{
  "d_model": 384,
  "activation": "relu",
  "positions": "learned",
  "init_std_o": 0.0,
  "optimizer": "muon_variant",
  "lr_mult_o": 3.0,
  "lr_mult_down": 0.7,
  "warmup_steps": 200,
  "schedule": "wsd",
  "decay_fraction": 0.927,
  "decay_shape": "sqrt",
  "final_lr_fraction": 0.05,
  "steps": 5659
}
Each number is 50 + 10 x the weight over the matrix's rms, rounded and kept within 0 to 99. Layers, rows and columns count from 0.

# layer 12 attention value, 384x384, rms 0.0249, rows 174-191, columns 96-191
56 43 68 59 71 63 48 53 56 33 14 43 47 58 54 58 52 32 63 46 38 61 50 54 50 39 49 55 51 46 17 33 71 45 57 56 53 42 51 44 41 40 31 55 38 66 50 42 47 45 47 29 71 39 68 50 52 63 33 51 24 59 63 61 49 47 47 64 63 51 45 53 54 37 40 55 49 33 48 51 65 46 46 64 66 58 49 42 51 56 62 65 79 52 43 46
53 42 57 50 46 49 48 46 54 21 54 50 59 42 41 51 45 63 40 39 43 49 32 49 33 58 60 63 45 72 44 42 71 44 56 47 35 78 41 35 38 61 63 63 58 26 46 46 62 53 34 45 46 63 61 49 76 47 55 64 41 53 36 46 37 29 45 47 55 51 48 74 49 62 18 47 45 48 54 63 57 48 31 35 51 35 60 53 45 54 53 58 67 49 33 43
60 44 51 60 35 43 51 38 58 25 42 61 37 50 41 49 46 48 60 42 29 60 25 53 35 52 64 57 59 39 50 42 37 53 60 40 50 38 37 54 65 50 51 58 63 40 59 58 48 48 18 46 57 36 47 47 44 59 67 62 48 47 51 47 54 58 66 56 61 45 54 38 48 60 53 63 46 42 67 57 45 58 69 36 43 44 46 56 48 35 68 53 58 47 53 58
57 63 75 47 43 53 55 59 57 61 51 52 70 47 55 45 52 59 40 31 59 41 35 57 49 54 44 48 63 40 63 63 55 46 53 39 46 54 28 48 64 66 49 57 38 75 42 58 48 31 53 33 49 50 33 44 62 54 47 51 47 33 53 39 65 51 47 44 52 29 43 57 53 34 50 53 54 63 59 46 56 57 48 52 40 68 65 50 48 46 47 52 36 47 44 53
56 57 46 37 40 64 39 60 44 44 45 64 56 42 40 49 41 60 28 49 48 55 38 54 84 53 49 58 51 50 43 47 53 62 51 59 31 45 46 30 61 80 31 40 59 45 46 39 37 52 56 59 44 50 50 34 47 47 53 52 66 57 55 63 45 48 52 53 50 34 44 41 49 64 54 58 49 58 48 46 30 60 47 50 41 52 51 32 49 49 48 58 36 30 69 64
73 53 58 62 59 56 56 40 47 49 45 60 55 43 38 54 40 51 48 48 52 29 51 56 57 42 47 50 49 49 49 56 67 64 42 41 55 52 35 49 48 54 61 19 61 46 51 66 54 44 53 69 49 67 56 51 43 60 54 39 54 43 51 46 59 40 62 50 42 31 58 35 66 41 44 61 44 53 54 55 47 59 44 37 70 54 58 50 48 37 48 60 50 38 78 65
28 53 38 67 42 55 39 54 53 47 46 63 49 42 64 56 58 45 70 57 56 42 50 43 36 56 44 46 62 54 68 48 61 40 62 57 59 60 44 78 44 30 53 58 57 29 42 56 48 44 53 28 48 50 57 27 49 57 35 45 51 50 45 50 68 56 59 42 41 33 45 64 46 54 30 40 55 39 56 38 55 50 43 64 29 59 47 52 57 52 64 52 42 47 55 59
55 35 65 59 51 45 35 53 48 65 45 51 42 49 77 55 51 40 60 63 44 66 48 48 38 47 48 65 62 68 30 59 59 62 51 72 54 35 48 74 65 49 27 49 44 52 40 53 50 47 43 38 47 58 51 55 64 51 52 46 61 50 40 40 34 52 62 49 59 66 49 74 51 46 38 49 36 52 50 46 67 45 43 59 44 46 65 53 54 36 36 43 62 48 48 71
75 50 52 47 42 47 46 55 47 43 45 89 62 48 65 45 57 34 52 61 62 30 48 61 45 38 36 32 40 47 49 58 47 64 46 28 56 44 55 61 38 55 53 50 60 58 60 35 40 56 42 60 53 66 61 38 67 36 53 50 55 41 35 54 55 55 50 43 80 36 45 61 38 49 41 52 52 56 23 33 50 50 41 25 47 52 40 56 49 52 64 59 37 43 76 54
42 53 75 41 53 50 43 39 49 51 27 60 65 64 50 31 40 32 42 46 47 49 30 47 56 30 78 72 56 41 49 43 60 30 39 31 66 56 45 50 50 51 51 68 56 34 62 29 51 46 48 55 59 39 40 54 52 60 48 39 47 55 47 42 43 41 56 67 59 51 55 52 57 60 46 74 40 43 54 47 62 57 51 45 60 26 46 41 58 43 70 28 77 48 50 44
60 43 45 39 62 70 52 56 46 73 45 48 52 40 62 48 54 48 33 40 34 63 36 53 43 56 59 68 50 49 41 58 49 51 50 50 67 45 66 51 46 46 46 59 55 64 35 49 65 39 54 41 60 34 48 58 38 60 46 58 30 60 45 56 33 53 67 50 49 58 47 35 43 59 54 38 52 57 53 51 45 61 59 42 40 41 31 56 66 50 63 57 70 44 50 67
42 60 59 63 59 53 52 51 61 53 34 56 55 51 49 58 60 51 48 53 47 56 49 39 35 67 44 49 48 43 45 47 49 66 38 63 47 51 53 22 38 56 60 33 40 45 39 40 38 49 41 45 44 51 61 54 41 50 66 48 60 48 60 59 49 34 65 53 58 39 52 60 41 61 45 40 42 43 64 46 54 48 56 34 61 43 50 45 63 49 47 55 58 52 38 52
61 48 59 21 55 66 43 36 35 59 75 37 49 49 56 48 44 33 48 59 48 58 53 57 64 45 35 65 38 60 41 35 48 34 36 39 42 41 40 62 56 41 53 50 44 44 70 52 60 47 46 59 48 53 48 33 46 32 56 32 64 39 58 47 37 62 46 55 71 57 57 50 37 51 57 47 32 42 41 61 36 39 39 43 67 29 59 45 53 69 50 45 41 37 56 49
65 30 66 32 50 49 41 48 43 61 66 48 37 51 64 39 57 48 55 65 58 40 35 51 47 61 48 74 43 49 39 46 46 69 54 52 57 50 21 77 47 21 54 51 62 49 41 68 47 48 49 49 47 44 54 41 34 59 71 50 70 41 41 45 39 49 45 53 60 34 44 38 56 53 44 44 58 55 57 46 37 61 53 56 53 49 46 60 42 33 66 55 66 33 56 67
50 50 54 60 60 48 61 60 52 58 62 27 40 45 70 62 40 55 79 38 61 45 28 47 35 57 63 44 45 46 53 43 49 38 43 40 51 51 67 50 44 53 35 66 44 49 48 40 32 36 68 37 36 23 32 52 48 54 61 52 47 37 52 45 40 49 61 43 38 60 68 71 66 37 29 41 46 43 54 46 78 39 38 48 58 40 46 57 56 50 64 80 44 22 48 56
74 61 43 73 51 48 66 51 42 65 57 59 65 48 60 32 31 63 50 67 58 59 33 49 40 37 39 59 45 54 61 52 47 36 45 59 44 54 39 58 33 56 61 53 64 55 50 41 50 47 45 56 62 62 75 47 53 43 34 60 60 37 63 63 37 61 53 65 61 63 55 50 39 64 52 61 39 44 41 42 54 62 57 55 57 41 46 49 49 49 50 57 56 43 29 58
53 40 44 54 50 59 54 61 74 57 49 32 57 64 43 46 42 55 66 71 60 38 44 55 56 56 72 43 47 61 35 49 54 53 39 62 37 54 49 50 61 52 50 57 53 63 49 70 51 55 56 47 55 59 66 65 46 32 31 48 60 38 42 46 50 44 39 48 76 47 45 59 59 53 61 51 51 58 50 40 52 46 48 42 41 50 53 54 49 59 28 37 46 64 48 47
30 38 46 66 75 48 30 55 46 66 60 27 36 53 54 59 46 57 57 46 48 22 66 52 48 53 54 45 25 54 49 49 57 36 60 43 46 36 51 61 61 47 61 39 41 58 51 58 39 51 38 48 65 24 67 69 47 50 39 30 36 31 55 67 61 58 48 41 55 52 27 54 42 51 62 46 51 51 50 46 39 59 60 50 33 65 50 52 40 33 53 53 69 57 50 57
# layer 12 attention output (transposed), 384x384, rms 0.0708, rows 174-191, columns 96-191
34 54 62 27 51 66 57 53 38 65 55 46 44 37 46 39 54 54 43 46 57 61 28 59 50 41 64 38 57 55 70 72 67 52 44 61 42 53 45 30 47 63 63 44 75 37 77 60 37 31 42 56 60 56 56 55 55 35 40 50 39 66 44 49 71 40 50 41 51 49 57 55 34 62 54 41 48 58 60 43 46 52 35 51 39 35 51 52 60 55 60 30 53 55 37 44
58 44 35 70 14 45 34 51 52 46 50 55 39 58 63 56 60 48 45 47 74 35 43 69 44 58 53 29 51 35 53 56 52 51 62 44 53 53 59 48 45 53 57 44 62 55 54 62 53 51 61 41 42 54 60 56 31 35 45 41 65 56 55 62 52 52 61 45 49 36 58 38 27 53 39 40 42 23 57 54 42 53 46 43 61 49 44 45 39 49 67 48 52 47 55 80
37 41 44 49 43 56 37 42 28 49 59 52 65 57 54 56 39 57 31 48 63 53 74 41 39 54 59 81 45 64 49 66 47 66 59 30 53 47 71 61 59 62 47 62 49 67 45 46 46 52 47 40 39 53 47 43 47 62 50 59 48 58 30 34 48 27 43 47 30 37 46 80 50 33 31 34 60 48 59 47 41 53 41 34 44 37 63 53 58 65 41 81 72 65 45 60
54 62 49 46 48 49 49 49 41 34 48 46 41 56 54 44 44 52 66 55 41 34 46 60 71 44 33 56 32 28 60 50 38 49 51 47 55 57 55 51 25 64 48 54 65 48 57 37 44 41 41 67 48 36 60 44 29 44 30 56 55 62 44 61 52 53 29 52 58 56 63 44 56 66 48 47 36 46 70 41 53 51 21 54 62 53 55 67 42 25 57 60 45 43 39 45
33 41 47 54 65 37 50 53 51 53 58 48 36 54 44 41 34 47 65 41 31 41 57 53 29 68 53 39 56 68 48 51 57 48 41 25 48 43 37 58 45 37 70 42 55 42 46 68 65 32 49 57 63 56 58 53 38 67 58 55 58 39 32 37 44 42 44 43 41 44 62 63 46 39 54 53 60 51 46 46 65 57 49 54 63 45 43 62 53 56 54 44 58 64 35 59
39 50 48 39 44 45 42 68 56 42 51 38 60 55 57 44 57 62 57 47 47 49 41 46 28 75 59 61 61 47 50 56 44 56 64 51 64 65 71 43 58 32 48 51 36 65 36 53 34 75 54 39 43 47 41 40 53 62 46 41 33 26 58 53 78 51 35 47 56 57 38 31 53 35 34 44 53 45 60 54 54 39 24 41 50 63 56 72 51 47 63 27 51 56 58 50
51 51 32 60 42 46 66 42 60 40 43 37 45 48 44 46 46 55 46 40 48 52 54 47 51 52 61 46 44 49 63 47 38 62 46 37 41 62 44 25 51 63 55 63 39 51 51 36 56 51 55 55 48 61 42 53 67 35 44 53 60 55 27 54 39 62 52 48 53 47 45 51 43 55 64 54 43 49 65 70 46 58 51 43 52 44 49 42 54 32 38 43 64 47 68 26
47 55 43 51 57 36 58 38 38 48 45 54 56 42 63 57 45 14 46 69 64 63 49 58 42 45 46 48 41 24 49 62 39 40 67 55 35 35 68 42 32 42 69 65 64 45 60 50 51 52 47 60 52 47 68 44 47 47 44 53 20 61 59 59 59 40 39 39 49 42 55 52 54 42 60 38 60 61 27 65 48 63 58 61 49 53 47 58 34 32 63 56 49 41 49 51
25 20 51 48 57 59 28 27 52 45 47 32 45 37 46 62 43 52 61 57 54 50 53 50 42 53 76 42 60 43 30 47 64 65 18 60 66 68 58 58 45 59 37 36 41 51 47 48 51 50 49 39 56 40 82 41 55 62 47 49 33 57 59 63 64 59 43 44 31 62 53 38 50 55 37 61 46 30 52 43 51 31 55 48 63 48 54 68 34 58 53 54 50 47 48 45
51 23 37 52 48 49 42 55 35 42 60 53 50 47 54 62 51 55 55 54 53 49 29 54 53 50 25 50 63 56 51 59 51 62 54 56 41 49 50 56 55 49 57 39 55 38 28 51 71 54 41 38 70 36 62 69 47 33 57 45 42 69 62 45 44 43 42 56 46 70 48 58 45 48 63 34 54 46 54 47 54 39 50 61 57 71 46 60 53 58 29 48 28 55 46 53
38 57 60 61 56 68 49 51 39 47 49 33 53 56 71 40 68 47 62 64 52 61 56 43 68 43 23 38 42 76 67 24 65 52 71 44 35 45 56 57 36 46 52 43 54 80 41 48 57 36 54 38 72 47 47 40 53 42 56 40 59 49 42 48 45 73 31 46 58 74 55 21 62 48 40 38 45 43 46 38 61 39 39 43 50 42 63 52 49 69 37 62 65 61 50 37
48 46 43 46 55 56 57 31 56 48 33 44 61 54 56 55 40 79 39 44 51 63 30 58 57 65 42 52 68 63 66 67 41 56 73 51 46 61 53 55 42 56 59 54 54 67 44 51 54 52 59 55 54 52 59 57 49 43 47 47 57 52 36 58 47 62 43 33 25 58 44 51 51 66 44 41 53 43 39 56 51 38 30 76 36 60 35 56 56 52 49 52 56 48 50 42
35 58 43 36 33 26 63 50 56 63 34 61 47 43 61 47 52 47 55 39 42 55 42 65 46 62 54 39 58 37 40 50 36 46 49 34 56 45 52 52 57 42 39 49 39 57 64 56 43 47 56 34 35 53 69 33 43 46 60 53 46 57 56 57 63 62 62 52 56 58 51 36 40 56 31 52 68 44 61 37 63 72 65 50 71 54 63 61 71 41 52 35 50 56 51 64
61 66 39 59 41 35 54 47 51 34 29 49 56 57 35 32 50 37 42 57 51 50 65 72 43 56 74 34 51 56 48 57 39 58 60 55 66 60 49 51 45 49 35 54 34 43 67 38 53 55 31 44 61 47 62 60 57 60 47 45 33 39 49 47 62 23 67 36 49 56 69 56 29 40 45 53 58 53 44 57 56 62 52 40 31 62 59 62 58 55 40 22 41 56 73 38
32 55 56 36 41 40 43 51 39 43 56 63 53 48 19 70 72 51 51 53 34 51 42 40 59 52 36 54 54 43 48 38 47 42 57 47 60 29 55 36 69 52 32 49 46 51 80 58 38 35 32 69 63 50 46 54 64 53 69 53 54 49 60 69 62 40 57 54 60 44 42 35 52 66 41 58 47 53 65 53 50 56 61 70 43 51 53 38 44 53 53 50 53 63 40 46
38 51 54 46 32 48 32 47 62 57 39 43 57 35 51 36 75 52 62 49 65 58 54 74 44 37 45 40 50 57 38 50 59 55 54 52 24 55 60 51 64 41 46 56 39 49 60 41 60 37 65 40 57 33 53 48 51 52 62 62 39 73 68 50 53 50 70 67 38 55 48 40 63 37 46 44 56 30 42 48 63 57 73 66 40 42 50 64 48 45 60 40 70 28 44 54
65 46 59 39 57 53 52 60 50 34 55 62 20 34 57 76 46 51 59 40 27 44 39 66 57 54 52 53 55 58 45 51 46 57 48 43 52 45 42 45 42 52 52 48 31 45 50 55 56 58 48 38 51 28 61 55 51 52 39 54 51 48 48 69 54 47 27 40 29 41 42 52 41 54 37 56 49 43 80 46 53 51 40 55 45 42 57 51 56 41 54 54 41 57 63 45
57 23 47 33 60 54 52 58 36 62 67 56 65 41 28 46 54 70 61 42 47 54 34 63 44 54 34 67 50 61 47 49 29 41 48 76 46 44 38 62 36 66 36 52 47 47 48 53 50 79 64 51 49 43 49 45 36 42 53 43 47 57 58 54 65 54 38 29 45 48 39 52 46 61 47 49 24 44 46 50 59 57 37 46 51 35 39 65 86 55 67 41 49 43 76 52
# layer 12 attention query, 384x384, rms 0.0334, rows 192-210, columns 96-191
38 17 42 57 51 66 38 46 46 38 54 55 53 47 38 67 43 59 31 63 42 39 14 51 62 41 46 70 48 50 54 44 51 50 44 57 74 41 50 53 59 45 27 53 64 44 55 52 68 59 58 43 50 41 36 39 47 43 43 32 34 43 62 30 53 39 45 50 45 36 39 41 32 36 67 57 13 45 63 56 50 57 42 38 43 40 44 45 54 26 61 73 48 43 55 31
55 45 76 63 45 70 39 71 47 31 49 67 47 43 63 47 52 65 47 60 39 51 61 62 48 37 64 58 50 58 63 51 74 71 16 46 62 42 43 50 56 40 52 47 58 51 44 46 44 51 49 38 72 55 50 54 25 48 58 76 67 40 53 48 47 57 40 34 46 53 48 61 56 59 50 52 29 56 22 42 42 43 42 76 65 47 46 44 58 40 68 50 60 56 67 66
52 41 55 45 66 59 38 46 50 52 48 50 57 43 45 39 58 60 46 46 37 48 39 42 51 63 46 33 45 55 55 37 43 43 46 54 46 53 66 54 55 54 53 59 46 59 87 54 38 49 37 61 68 49 64 38 58 32 53 50 66 51 40 66 30 57 68 41 41 50 51 67 47 68 68 55 66 42 58 30 40 38 45 36 46 48 63 36 30 41 50 52 46 44 55 58
44 41 60 34 44 36 42 40 37 46 19 41 62 55 44 39 62 44 36 57 48 40 34 45 50 34 52 45 49 58 22 54 40 49 59 57 59 42 61 61 61 43 36 40 54 49 45 35 59 47 63 46 38 43 55 42 35 55 41 49 57 61 32 60 49 19 60 38 63 41 61 52 34 34 51 32 54 53 50 58 46 55 62 48 46 46 62 61 51 45 51 39 46 55 35 52
69 45 23 71 62 47 53 41 64 32 38 54 23 74 63 28 40 54 53 42 61 30 52 56 56 50 69 52 38 44 69 55 44 40 37 80 53 39 57 37 57 37 44 56 44 55 63 26 62 34 69 52 47 56 43 74 46 52 42 60 54 45 45 49 39 27 43 38 47 56 66 65 41 44 74 57 56 42 54 36 52 44 49 60 58 39 60 43 39 37 42 52 49 50 46 51
50 50 62 56 48 51 30 50 44 45 53 61 44 67 39 33 62 47 45 43 62 40 54 58 57 55 57 32 38 45 38 40 46 73 60 63 33 63 33 54 57 47 49 59 53 59 50 46 46 29 43 62 73 37 50 40 61 45 37 37 62 56 55 73 58 55 46 54 46 57 54 63 62 56 45 52 45 56 64 36 36 53 51 50 49 28 54 57 58 55 40 48 49 29 57 60
50 42 51 43 41 49 48 55 49 36 54 40 29 55 51 58 47 43 58 28 45 48 26 38 65 49 64 52 40 42 36 65 26 40 58 41 55 50 59 64 41 55 47 46 40 68 37 73 54 50 73 58 30 56 54 64 40 36 38 54 45 46 38 48 45 64 61 46 53 50 38 52 50 61 37 53 56 71 43 45 45 62 68 33 25 56 48 67 54 37 59 57 32 43 47 57
54 57 64 59 55 49 60 51 49 62 63 64 56 36 46 51 66 54 46 43 58 62 42 65 52 42 58 43 77 54 51 57 38 58 39 47 45 55 42 61 84 59 29 67 51 60 54 58 41 59 68 50 40 32 41 42 58 34 77 50 55 37 61 51 41 54 35 42 41 29 41 50 45 48 54 44 46 52 35 57 39 41 43 36 50 67 55 42 54 47 59 33 69 51 33 52
58 55 51 48 50 35 51 66 60 56 56 34 49 36 26 37 46 56 68 52 41 41 54 39 11 58 59 63 51 64 52 57 48 63 41 53 55 47 51 53 62 55 35 60 21 53 51 51 55 24 46 70 53 38 42 43 52 54 63 55 40 52 51 54 46 26 37 49 69 71 38 71 53 61 42 68 46 40 19 55 39 73 46 62 56 48 39 66 61 41 67 41 46 43 45 47
31 43 50 63 69 49 33 62 61 54 56 27 44 21 21 63 52 50 49 48 60 32 27 40 58 30 55 48 61 50 63 39 30 58 61 52 37 41 64 64 45 53 47 50 44 52 69 27 31 61 49 40 51 42 53 66 45 41 60 37 33 46 30 42 49 41 46 46 58 55 45 72 63 62 54 30 66 47 73 67 38 54 51 40 54 43 52 77 78 39 55 36 52 33 51 61
53 65 67 44 74 34 43 37 72 50 52 48 59 52 61 58 61 50 61 78 35 50 57 41 58 36 50 69 57 45 48 45 53 58 53 52 52 72 56 26 57 59 38 47 68 61 84 67 43 53 67 45 62 73 55 66 56 64 40 40 74 40 58 59 38 13 68 62 66 49 52 46 65 33 58 49 36 61 51 62 55 67 52 34 62 64 38 37 58 49 56 56 40 42 37 61
41 46 46 67 47 51 53 35 37 60 57 56 61 48 31 48 58 44 56 47 73 40 42 28 45 38 59 55 42 76 64 47 49 35 45 74 49 64 47 43 35 44 50 77 55 57 38 47 53 51 59 75 62 20 53 62 48 42 49 48 52 43 47 51 56 59 65 49 46 48 38 52 55 63 52 42 56 51 63 61 52 29 63 58 50 41 70 54 51 46 70 50 73 56 51 48
43 50 43 53 49 66 41 47 52 46 70 45 42 42 52 73 54 49 47 62 59 56 45 48 45 44 58 49 57 52 75 44 54 47 64 46 39 44 42 61 47 42 58 35 53 53 52 37 30 62 60 43 57 61 52 28 54 45 31 38 55 62 49 45 27 55 60 50 50 44 57 60 47 34 54 55 43 44 51 58 40 35 34 47 59 53 43 47 67 48 56 58 58 41 33 48
46 65 63 48 53 34 43 56 41 48 47 34 68 80 80 43 52 60 57 44 61 47 53 54 44 62 49 52 38 51 64 54 43 80 47 65 44 54 43 73 39 59 46 41 47 48 56 38 43 60 44 43 52 43 48 41 56 59 56 56 64 29 82 58 61 59 59 51 43 54 46 43 45 55 59 33 67 57 51 61 55 37 47 41 55 49 48 52 40 38 66 68 35 54 45 49
59 57 53 54 43 63 45 50 38 57 59 39 35 53 42 59 50 32 35 50 46 43 50 32 35 57 72 44 34 55 45 50 53 44 45 74 52 57 39 50 73 43 48 45 72 31 36 57 44 65 42 50 44 47 61 46 44 56 48 53 44 48 57 55 67 62 35 65 45 58 60 48 41 44 36 41 63 49 50 57 70 47 41 65 55 59 56 72 43 43 57 46 36 44 53 57
46 42 56 66 61 38 40 48 74 54 44 53 61 51 42 65 47 58 71 47 60 52 43 49 52 56 51 63 54 41 41 69 66 52 56 50 43 57 39 42 64 56 50 58 33 56 59 42 53 62 60 44 53 64 57 35 46 35 64 62 46 39 43 59 54 39 43 47 55 65 67 58 48 49 57 64 66 53 61 58 60 51 53 47 50 41 23 55 52 57 47 59 61 67 53 60
55 61 44 41 48 57 49 56 60 53 65 45 51 43 46 55 49 24 67 34 66 45 37 54 42 45 49 65 73 44 44 40 41 27 14 40 70 42 62 38 43 69 51 46 36 31 52 35 47 55 50 32 55 47 47 55 51 57 43 60 50 52 68 58 69 49 73 23 43 53 52 67 36 61 48 54 54 58 54 76 54 51 39 41 64 43 38 62 54 46 59 57 46 41 61 65
52 45 49 49 55 43 47 54 45 49 57 75 40 53 39 72 61 46 59 41 41 40 71 61 52 55 33 46 49 29 67 36 40 46 62 55 29 37 52 60 60 31 56 42 65 51 59 44 63 56 47 46 28 52 56 55 45 48 38 39 50 55 41 63 50 53 31 34 62 47 53 57 42 63 52 62 39 68 54 43 70 49 19 53 44 59 38 67 34 72 58 37 60 40 48 54
46 64 41 74 41 47 59 57 44 59 59 65 51 48 65 54 49 60 59 48 34 31 56 46 51 39 26 71 41 56 42 36 52 37 56 44 53 46 38 64 40 61 26 52 49 39 62 29 62 54 58 40 38 58 81 49 56 45 57 62 50 57 48 43 46 52 51 51 36 54 58 60 57 30 49 43 49 47 48 36 44 38 48 52 69 51 42 43 46 58 53 50 53 43 75 45
# layer 12 attention key, 384x384, rms 0.0323, rows 192-209, columns 96-191
28 34 56 47 59 63 60 53 54 52 44 47 48 61 27 56 58 57 34 57 49 39 49 60 63 54 58 55 51 51 55 36 64 62 50 58 60 53 71 45 50 41 55 56 63 58 43 57 47 61 50 35 52 53 29 44 53 36 59 44 44 67 58 43 48 49 54 36 30 46 55 61 41 48 56 67 11 60 81 57 54 45 12 57 48 47 60 59 25 49 72 60 51 33 69 41
58 34 59 65 44 60 45 68 59 41 54 55 53 57 52 41 42 56 54 45 43 58 73 58 38 27 31 51 46 42 50 47 49 81 60 52 54 36 53 52 42 46 36 45 82 48 43 55 50 51 68 49 46 41 47 55 37 38 63 68 60 57 58 50 37 55 39 42 62 56 50 75 44 69 40 52 62 55 68 54 52 55 39 59 59 45 51 51 59 57 51 54 43 51 14 61
41 47 68 54 58 54 60 38 59 47 46 48 55 33 46 25 50 45 44 39 35 51 43 54 39 64 49 55 36 80 51 71 60 64 50 57 44 48 48 48 45 42 41 51 52 48 50 38 41 63 31 51 42 60 77 55 56 37 49 50 67 36 55 32 26 65 42 53 49 64 47 51 35 62 64 58 39 49 62 47 58 61 53 53 53 49 41 65 41 55 35 33 52 35 69 53
34 25 49 50 23 55 60 39 50 46 50 51 49 61 64 32 54 51 38 49 76 53 45 48 61 26 52 53 48 48 57 46 56 27 46 35 44 43 65 50 39 53 40 40 56 57 50 43 56 46 49 48 36 50 43 65 68 60 60 69 48 63 54 52 44 41 67 47 50 48 42 52 36 58 47 39 47 60 60 63 29 55 42 57 42 66 50 58 57 70 59 57 56 74 68 62
47 39 39 51 67 47 46 50 38 29 43 43 41 67 55 38 47 55 52 40 62 50 60 59 47 52 71 37 64 48 39 70 41 60 51 65 62 36 57 32 52 40 47 63 41 74 42 49 47 36 60 52 51 35 42 26 56 54 66 68 55 37 57 25 42 48 45 48 42 37 55 38 47 54 59 58 46 47 51 58 78 38 38 45 57 47 52 55 44 29 45 52 51 59 56 46
49 44 63 44 42 50 69 50 58 45 60 45 33 47 38 59 42 52 49 36 56 42 67 39 73 39 54 51 41 42 42 51 66 61 23 50 40 36 17 44 36 42 57 55 58 40 52 47 32 41 40 56 63 42 59 52 46 28 51 54 50 47 39 33 61 55 43 42 36 66 49 60 61 57 45 48 62 60 48 66 30 39 49 71 44 28 71 49 57 50 49 47 39 64 47 46
42 62 62 55 49 43 31 46 74 45 64 48 45 59 46 48 57 67 54 55 50 30 50 37 51 34 62 51 34 52 53 68 60 45 53 39 51 37 61 60 51 39 58 62 41 42 63 38 60 35 48 49 35 58 77 40 49 22 38 48 47 33 53 45 51 75 57 51 38 57 39 57 41 36 42 24 57 76 40 61 60 69 52 52 35 19 58 58 41 52 35 56 50 54 61 50
37 51 71 57 44 47 79 47 47 66 60 53 46 44 35 47 54 57 28 53 55 61 49 51 46 47 59 59 78 55 43 47 50 58 53 20 50 54 52 59 60 47 40 52 44 44 40 45 48 51 31 56 49 41 42 58 53 69 52 52 62 46 49 55 38 59 60 52 40 50 63 58 40 54 62 41 29 47 48 64 60 41 38 43 35 48 37 34 60 40 53 10 65 47 53 52
48 43 48 49 65 35 61 46 37 46 60 38 51 28 46 38 63 57 55 77 56 54 38 28 33 69 46 50 45 42 54 63 62 59 38 58 56 44 54 41 50 49 41 45 29 51 53 42 56 59 55 61 55 46 52 50 53 59 54 52 33 46 45 58 53 53 53 67 39 62 52 52 73 54 61 75 60 44 27 53 40 59 41 62 45 53 45 63 59 44 53 52 57 32 53 36
58 43 48 69 59 70 52 59 43 51 46 54 48 27 40 43 61 46 52 58 53 38 44 56 52 33 60 46 62 47 59 47 21 55 51 51 52 48 46 55 40 39 41 33 35 53 37 50 41 46 40 35 36 41 68 38 50 46 53 48 57 35 29 50 56 48 58 42 43 55 45 44 48 74 29 41 53 61 53 48 35 76 62 55 56 57 61 56 51 51 34 58 54 49 45 55
40 65 58 30 51 49 37 61 70 61 47 29 40 70 68 48 53 34 38 37 14 42 63 35 48 51 44 63 50 48 49 55 49 63 56 48 54 51 80 34 43 47 22 49 58 69 56 55 36 42 24 61 30 48 42 61 51 67 31 72 59 57 46 42 55 43 44 75 47 48 59 54 48 55 75 47 48 49 62 38 36 30 38 44 38 50 37 47 40 43 55 70 53 44 42 51
41 29 33 56 30 58 49 62 60 54 58 55 90 38 34 43 46 44 57 33 57 66 42 43 71 33 55 57 43 55 45 43 49 57 30 69 39 35 51 50 48 45 65 76 85 60 48 44 49 48 52 49 55 37 34 42 46 50 29 48 50 74 67 33 57 60 58 43 43 44 38 47 60 53 61 60 73 47 52 55 53 31 60 54 55 48 50 49 63 46 75 38 37 52 43 51
40 51 55 50 67 60 60 42 42 60 60 39 57 56 44 60 48 32 38 63 40 53 70 57 42 46 48 62 60 45 55 47 41 58 47 64 52 47 30 55 58 58 56 46 56 44 47 48 50 53 74 48 55 38 54 50 52 38 44 41 66 52 50 71 40 63 54 53 45 51 34 55 57 48 40 72 46 59 67 54 58 41 40 62 42 59 59 55 55 38 31 37 62 35 57 39
59 50 55 40 46 52 43 63 56 35 57 50 74 59 54 47 35 51 48 62 40 45 64 53 64 67 51 63 40 43 57 53 49 62 54 62 47 49 26 45 40 61 35 47 47 45 42 50 33 61 49 47 41 46 49 51 55 49 49 65 58 55 41 54 58 42 47 70 63 72 40 50 37 38 68 50 78 67 57 51 66 41 65 45 48 52 54 37 49 42 70 57 30 50 55 63
62 42 37 50 66 54 32 64 53 59 60 44 45 54 49 52 57 36 51 44 42 72 53 45 58 56 65 64 50 23 53 63 55 57 49 48 63 53 23 40 43 41 50 45 62 34 56 52 61 56 59 42 53 48 41 49 57 54 52 52 46 38 57 43 59 56 55 55 61 31 46 55 48 49 52 48 55 30 48 52 60 62 43 41 71 49 64 91 49 39 57 62 42 39 48 42
42 61 74 56 58 57 55 38 77 66 48 37 60 45 51 37 42 58 42 55 43 49 62 58 40 66 60 65 34 61 43 59 52 46 48 38 50 41 69 44 57 59 58 56 49 47 62 59 60 40 55 48 49 40 59 42 43 58 53 41 50 58 60 50 36 37 35 21 43 51 54 47 38 47 46 46 57 45 78 69 61 43 51 41 43 38 40 73 35 57 65 55 38 44 75 37
37 47 63 38 33 50 50 68 59 52 63 39 59 37 52 43 53 47 73 65 56 62 65 60 50 52 41 62 68 55 55 48 40 51 21 36 41 59 46 28 58 61 43 50 44 49 46 68 62 47 56 42 54 38 49 52 51 46 42 66 58 57 36 57 65 57 57 60 61 44 50 52 46 62 62 41 50 57 56 45 64 58 36 41 49 37 40 43 39 47 52 44 67 54 68 65
43 34 55 37 58 29 50 74 59 62 54 52 39 33 53 68 46 35 44 61 43 58 62 68 53 53 57 53 52 43 54 46 48 30 58 54 42 36 60 73 38 44 56 45 53 20 56 52 55 27 41 58 33 45 67 51 44 45 53 42 49 43 46 45 55 48 43 50 43 46 59 42 33 38 38 52 38 61 50 54 42 45 41 32 36 44 51 61 54 52 25 39 31 42 41 80